{"norm": "layernorm", "norm_eps": 1e-06, "init_std_qkv": 0.0233, "beta1": 0.93}
Each number is 128 + 32 x the weight over its row's rms, rounded and kept within 0 to 255. Layers, rows and columns count from 0. Numbers have three digits each. The size before them is the row's rms in percent of the matrix's.

# layer 2 attention query, 384x384, rms 0.0757, rows 68-101, columns 0-95
053:161133149080096195119147062072136085161135119187186131157115118104135150167115120118137115103125089153139158142079106191101155061143135113139178126106116150145156095088003122056197154085129087097143100091155077105147111121130112149104152144132122157116110143123057103098171156105076180098
058:120116116193130073179158152098150219101129115116150185086123162192152111159144161120134185117136115118171155119036069146138150144175102125109170102102119128137139168152204127152082163158076188142144131102000138129087194117132125108110096124084169131185174135198145113105133164129125173079
053:065106148124123142077182145153014126097155150117122149143170110166122140065136124122091086114159087091116185092143178119182123076128126141114127076155146102097174036117133153110140129110103069122104110143163133118127114109095147238164086098019108142103121124122106157146164116124110119081
058:104169094136109125179199120113177105164177099155169134133121092148110113146136172128089164155144113147139109122128135078133184129105110093081107169125228117136087081131100099130092148096132131129115124148130152116252101145115097154144138166093185099070072177141080135074105173148087092188
051:084167121090111084141114100142142049135157108126121102127130166161135140117153137153021120112091170083069130116126100173179104100130121101133130157087160061093136123118138094131116080198127180172103110116088150136095138109110098080126094104137142146127177140110222117171120116127184147136
064:137083089162129153125087142136082051121120145111080130156137140052148183066127078139121107114123135159142113182146117182100153124179162100157080123115153157188120157115118131162123077158160141143135133119139150169115106089152166081151150144108136094119114105108144091128149115148136083143
065:123159143131143134123139136074136132137139126137152147168171097196175101110119135147120132147082102131109168117095162157124161164099141123155133141126103132080124143102178124106135163059133069166138071122167175121118135121147110115161110207088047150125130176098155096127113136149166129165
056:159150168179100165138134120124151101203108100093091169109093130100154110180117189167204140136116113092099203102143122058077191157136087109158136106098215145069147190113080151077131127081065121118161148128099127153092125095155056109150141103118084131195160121123202149079163116097115077125
057:115164119138173104143126139159109141053061125074158103093105124097168130086128135126128151108103154082137106221153132076201104133137164104095135063121116050064159193155161140137130129106157178172120108148139125178140143103099097099094148139082090134090115116148132155164180088155125121164
064:116108124137146140111113066152099082162087148143105112092139198117106119095137160131176153171155124158144159113127147164107151147111098125130142138122166187157131119150218176116165137173138107080103087114098113158110129125160144175188143150141130130115155114123144164116073126156098146181
057:115163170125065118087171135142130139118148124132101069159127089099084113129123117060142191114117087167120140128152108133098081155087102096123101117074138136121116159136175116119169151107121163139081135113132137129069168208110128095190154171164135092104099117087114165074122177220129124109
058:123098108117116144111107141152107112099110140159144162149134188093128150142121102128176137109118064121158150090125110128146152180108033119144115113136167111069141172128136118131101160096118137170086089081161089167121102110087104123139073171146147107081189104130101109135152102142126110189
060:104077101192150095140151129138131109124069112073202101157082112095116130098140177089150144183150116163122176168122153118144125081132104141086091122145148119194123106141169091088114099140120116093135130138106107183099155114100123143090123113161131094185122111114100140106175040168166143131
057:126113124162171121185126142128171131128144142143139104105114097112086119184120113127125120151193172108142124165111129150087116156113068107139104155159151148193125074128128147123074070137138113065155135079082121089128145177188148202146151090111112149084086121060119107075094161121134143127
072:174118110104104064148098142101112160118133129132121172176130150149111098119214203106146099059139161150139119157129202155093060115160131134101159158121114122120065151128072106118124115107111091106125144069151098115122150115048105153096143116158098138160110186058165119163160088183113171167
060:081104161188118187108183136146094100155157176124111157132094178110188159137107137140117096102173198138066105136171173158085110163127092119111117152158114135115130103111139121119183160172126117141093122127091185173158119062158151130174077154135119102036135055159092143147114114105143103091
056:132134131070115173138188117115123109165077103120209142096133099091153125140213140170129088138095138157116163138141150161168124105117110108113104120103098129183137136112171155116135150159156144152167090119128079124099102120163144159152129167127103115156149174141153101116127098123115048146
059:103075118112105094073147111138124105172212158122139165107131111104118155106174126090093129104143090172088170053113191091135092166085104147127169144111120118102146113170111104071125125178145162114117132128146133135145157067113145138143055156093138072086159087149124153143107120144121063149
050:117153105125157180090158151141207083109119116133133119101153167067103130155157090132100101105143185070139158124091132135104120112113133121126144095170148082109069122115145174137126125149071109194137139092111098173101117163144081117142118106107129099188134136120110121059107062169131086140
057:184167155103085115093074169083109080130110170110132124174138085106105179083116112104119181129155138081113133124149135101111156085129141118209146110116131164121174072105095136092172150138134041189168166157151145128073079128109095133064103147127134141124156148169109092106112120143091146138
052:111128134101139113108098117092153127127125165173198137128108160110110093127228098140144086109165167063111180124151128185111145134143106084171077125151101100080107126132145108123122126096085146105109072137162127136100099187088096136141128134065088132098139159124118125153105152106122127140
060:117117152187083096152129183136119083121149128087126140136091128128202096130152094145127106063115119148115167133100168163138109067114165073119067099149138086147125098193142113090107137118118142156126157134105176150131123107165157160096154132126116163111123118120184147112098146159116176119
059:086089112149129127091114142120127179154062078141108142145137152105193206073216151122162139126103154131196133102114090096131153125158132124118084102153145129090088107163136125130097169109107128127122146160148136167166125111085116217104127099131145221124120098119146107105139091145146124138
058:180122148142195146127119166133158129123089125107119121173179134137141101156125149133179116143165128100147109129149121151110166138193156115117167136120059090164130169119083107139134128055153124111169134147142084117112133134143151118128122132161170134154107200049155119127116092168156160118
062:120071169087127147168094096080085111127139160132144153107091113054171165101156112099107132141106179094101165177176128108129108159201103149161117203114156195127160093175161120089146146083108128152111133123131147102139062112140127125151100099115144127069096108096085143136139162090121084101
055:115141138162101148133150093124140108068181136097127107129081052116060196130097212122132150099108141147130082134116104082096152109128049157087078169131186129098148165112167121159150157142165162117152116074127125124168153137150124104127147159122137150135129109108168125141137187177086194141
050:146086116089066158138100077086178169129129173138086125047125094136140154142141143113118127148159141109114090122125123116121135100065075104153150139081101118155090150145145194170121098110080137092156104141142172136139104162141101131153150119160160163110128081041157131127117203071038149178
056:133122164161135144139094083134159115168134060146113170082111146122090162154110153112093123126140163135175135170117111096162200105164145161077131214096131114197143135091150124099164095175170165155190138191129107163142135096134174137099094116098114138183114095158105142081116098130102099146
054:141155105120124111099129061056074165140100121118130126123182091107162106174095134113128094148102129120118146104178082181159151105144132155141097080119089119163152108076093118146184195091144141129141109124075063127118128090129148106128148159126184146111114086106148157087149138154073152127
061:168025142112099098097095148080194069158109112058171152126122159132181138152082146113163137118110152138081143150133134134106100103113137123090119079098164181093137149179094138108141150124051155053103095144127137103109111163107124110154114142107106106156156157086094155093121113136102087095
069:096106132161126133145115111182156075102115159099056160095135154108130144116084086128116104108081176106099097137059169078183130106162140172098129101163132096119167145170108202149124136125118115147133164141149145200143129076128143048124104131174173151116101074126103177154133066153159125086
048:097117141181179070123133103150156148139154123085145144094080146143098105167123192176080158183149082207137163121125135135134110150159125104097136160158067157143113070138185067103104128184151155122144113162103122083086163112084103124154100122102127132103112116139112130141048096141098152090
059:131080124104167128099136151124177115171114130168109133089081097073068144107048105118156140171116179127112111148124158118146146151090108024095138148082140122166138158098104113115090176108120144121099177155168106182095132133109129158147117145116124087124118149113100135136091151171115138100
054:136146104143139045153155109141167108103155094172105157129180046127135068205113119109114162070161153143093106173098081135160170098101091121172128076103109108168100171093121112153136156153116185150124164190140070095147154156178138157107163179106117113162129153100109114060097125097136131139
# layer 2 attention key, 384x384, rms 0.0681, rows 68-101, columns 0-95
064:116133130075126086151060184054134131123132140128131109151199108186155106111154075142069124117171085176100115168153093096155118134097148140128150117068192101118180139115184093148099134173084125133100143191118152126124127147145113098152144100175158105178099149037119165146124028083137096120
068:185104096107124152065142096157102077152154166110112217055122121131117134090072078143192195149123127186111143098140122154094083125187138108107127103102155200145081170152107182169152175140137146098132115124129155104111095164080147100147123141121128101071180102092183104136159136160136149145
063:144098155156155090134081117053178087168140135122113126104154194144116088087165202073122093135149130146184116145137117136153090172090060084148041090137090167168113180114104139093125126119069127075100141127138073125215119114165197069169144161147123110116145122122134115104221114151088197127
065:123165144090101167142135108129173175097131161113160129143158166128144204150153123143112128221131048059090098113172143167118114148116123120169168116122127121171100165111085145135114110120110137214165084083134133159119115121161182109129159116172105189120110153130129130105149105096164101127
067:125118073096153126176194104169162178121163152093108075068095121094070122090137160170128139158122158158138131129148109125170129130100028130154171082165142147107098156101110132215115105167103139124112169177133110180100153184131087148139134120126137115117191156156082172071182155096192105117
070:149113147143126081091132128123093123155125112130121103106096152120134156096144172100161145099139112089088157127108107160127149140147086161121147095118138110049085134103099144126081165128134057125198106165123165161103128145133098083156110104160141140140184205139138126190046200064181135159
072:149106135131143147109091096149172115190172142154153151184115140178138140155155129097106096118075135133125131163093171143139128066171142163116144189105164202082055086109194115140150117131169149057072134099140195125153084079101091090141126081110131121150143136096112168161135117097178118109
066:124103144129136178128050049186112112130105143109081141031129111101168138076121167133120107132152099133141108124129182156111079075164141165120144147095129166162111129121133141119103151085134106133115128110119120106127123125165152113131156175124146127119119121131125081125073137131117191138
067:105121175175098108169184054125172131181121145076178105098143173183167142172194156184126099063086143145171098152111165139130119136019125170120156122156139112134147146200119113150097104115124173099136157128112123158111175151161095122106117092102103110151162105112156152113183123066089152129
073:140122168163145175137139117149099106156148131125104070103122134096104156119075131207160118149180149155143175076167151109058129128161090136134149159109198134109130119151144056136091105095063083150124111137128088081101101134129103144154168090134088148126103078128095129108122113180153136136
067:150122187131126132128157120160145122142136106142103093093110176162138104139030150115165080167111141156090123085079138150090183094121109145195122130118161191179166094081085125169139135140136060132136167130131081129165170114143086126104176106150117103137138118108132091179113143066111101164
064:107136114087082142125097091207104059125181148125099056051155137149175125149103127132141096169136159126167140132137158118120122144054111143103150135133194102125150114088123107126146128119137131090071157105162099123183129132145109167128141111087095167119110112099073096098176118102094071101
067:142113076157141149100136089095135140140096089155116107136183119093113140170081115147173101155089153080090119164102140132062109105118135151137114144136204177154131152097097139143106154087063131119101131108117175126068149118162136128127128156111170050087156147120219117086164133147115131085
064:109119161128108101110137097126106168105090157127141149084103137159107126178155089125144148069085138165068085139138129163166108125132142124160112147114101122125143121116169072118135163089144142124081087116132162113112153174069190064129116096133129121120116153140164199157150086165169124076
077:095141153171088104076144146184164144095080159103117139105153120132138131075133142100146104108114074097163088181148089158153144179184130135118084214128123150096130141145138112059133140143058095096097160117154167110110171052068147152142123129100158135112127093109150136115129058182149123088
069:150085113116166146124132081128045125136098100113115150126112124093072057101158174132141162190156105129112122127162138042059130150165109117149154075162147125177175084163186125093130140104136147136110126101109110058134079152138128103164132155107103107173096196151130108085163170134118133105
065:151161076160157107144087117056162177101133090098059155127138115172139117088098171099137116104137091121127141159133112169143116152153099132099079099141186103086090142152182155089069148144092135077150139175130128146129114140148128088135143113138124141156109140089033089152107110199128086137
063:177104117120186150112110144142139011138156203096129167141098130131160135098067147112120093134183132118092098132150083130099135078162138127092154163154155112142138098126055161132196146107124078164121171148192076155115056139107103081128147142134086095130097147129127138120190153131082135129
065:074097163069131145126149131124123105102074117131158133143134153092178118124156160147085086142130095148187131134124115154201087123226123229137137107178096104129170134117146125132113121145153115118130202079134184138163088182135136148103129147138123158096133126126175134150121092114131099116
068:071085126161176120132172077201172082163141118179124098140093086122119141098115214148159096139124101108155091096138178149110122153134125148110156094146088140109107061094129107171088074099136077110140074131138096118121147112159152114124105161136133134116142210169142157141080066152124115134
063:151114154084110186174118135083080127100143093110105189159168173156169163141133159146142145162124104067124109067151155126152150074162180109104140058106027147070145096139146144123163100160184106115158134145066170082129178143134136123106083106083176141067146053096087124126170151164158163119
069:066113134151115125091070104084144199108105177125144143177182185122146124149135131136074123115081123093122116132126127107144107151048151154131074107169121081111134126138146147155138124093074166072183106104144113169170134093145081082200169152057166070123137169062149150111147133121078171119
067:085103114126070163079118134177046119134147122132124109097164164159141149152136119133086123143113109111148132144132120134166106149115096129058137192131123059139185192080188135124124154153157154135130096099153121093123111108146104098133140145097174123149178169064092144098080123146157054144
067:071087110090089086087102150062125148147117125141163149122122157115184094171097096126127128097089112150132096114093075163139137115124145094148134134101167144145166145146136093145106133114138164138119125140049184122130150118073031102089122136139198088155121100117109174096089166139146170108
070:108120128103081125146187142083129095176181142025129120176090140131153144117148160155118118142129133082108130159123175133163103117146101151085116067160119153098139113129086098133102156139142010109113126113141123132137123180183151140099159149102117133133057120129183135111103103148118173151
065:138152141171128140145144146146170123176186101135061102104095114145139183147076092129154109148129115111089092154117175110106115111104133122083124082085134127191093106153144087126182082116100133114072071189152137157079127114083154168143128063181167130077126168091140135116131157085093141129
062:133095138141136141194166112127048108122160136121133152147166137087147127078174150091142100088119130114164159102179133078121145162152124143152114082144094131166193024160124154150071157102138122093150109121149120177111128140102130162130134120133064160143167118124127101149093116146190084151
067:126176108106065141198186125090207184076209117119060129168137072140086126124057109144102116059057172114160111140125139186134101063146108148096125115122126119142208143142101089148120124124094119151058101135107149161155161127166160105118170100086199133137129143075133144120142159099126113118
065:130142154146170174116114150179139142117167153144111102178111163153127144066063103131118097124157163145128103157121122136064122107141113146093117147127157157147113144096157081100151122142159064080058139144132147122190111058109102105154135138076152143055089105119103165181143105144054108120
066:146054155147096142137117125116102094171181108132091163109175122146135068181132138170141085112158162132131145133169101153157163107142110126126152105118135157158096072155110102115148129138109111132127092140185115164113105152114119103109105139095126099108155177119118079120092104114108089141
067:137106119139152127092164180144170210183135082104164128167111086072117137135160112106100149120085082045117108113150165085107202197072128144091150103110172035110140080148109109146097142183065126102090147176118147104118117117109158158136102140113122102146104122172044083154117097108093127113
058:110129108131095134085079156162168080171099107153154163122144156156148108119071097111127127207178105130057144127128186110120128139143189119174096161104190186164120112140156139090121110128102091148143114088125096087143093134125172104188136139151107099123132079179179123188178105123187125125
072:155159136171091137150175166110116112193114137159142089129144106147114135145135126111116091065117169115084133169151192087118140108121190148188162144124161120121125109114114137098123124142172112124115144142140163111126154051152081121159085101186153114149165141166057139087153130106117159160
066:114078129117085103113097143122133147138137114151099151107166133120118169106156088102099117108132144196092097118103108189057121151166153042126122161128197127137107089099134101154109154171120151183213121105130164169139092115092105130132083119099166152111140103084160118130141122122167139115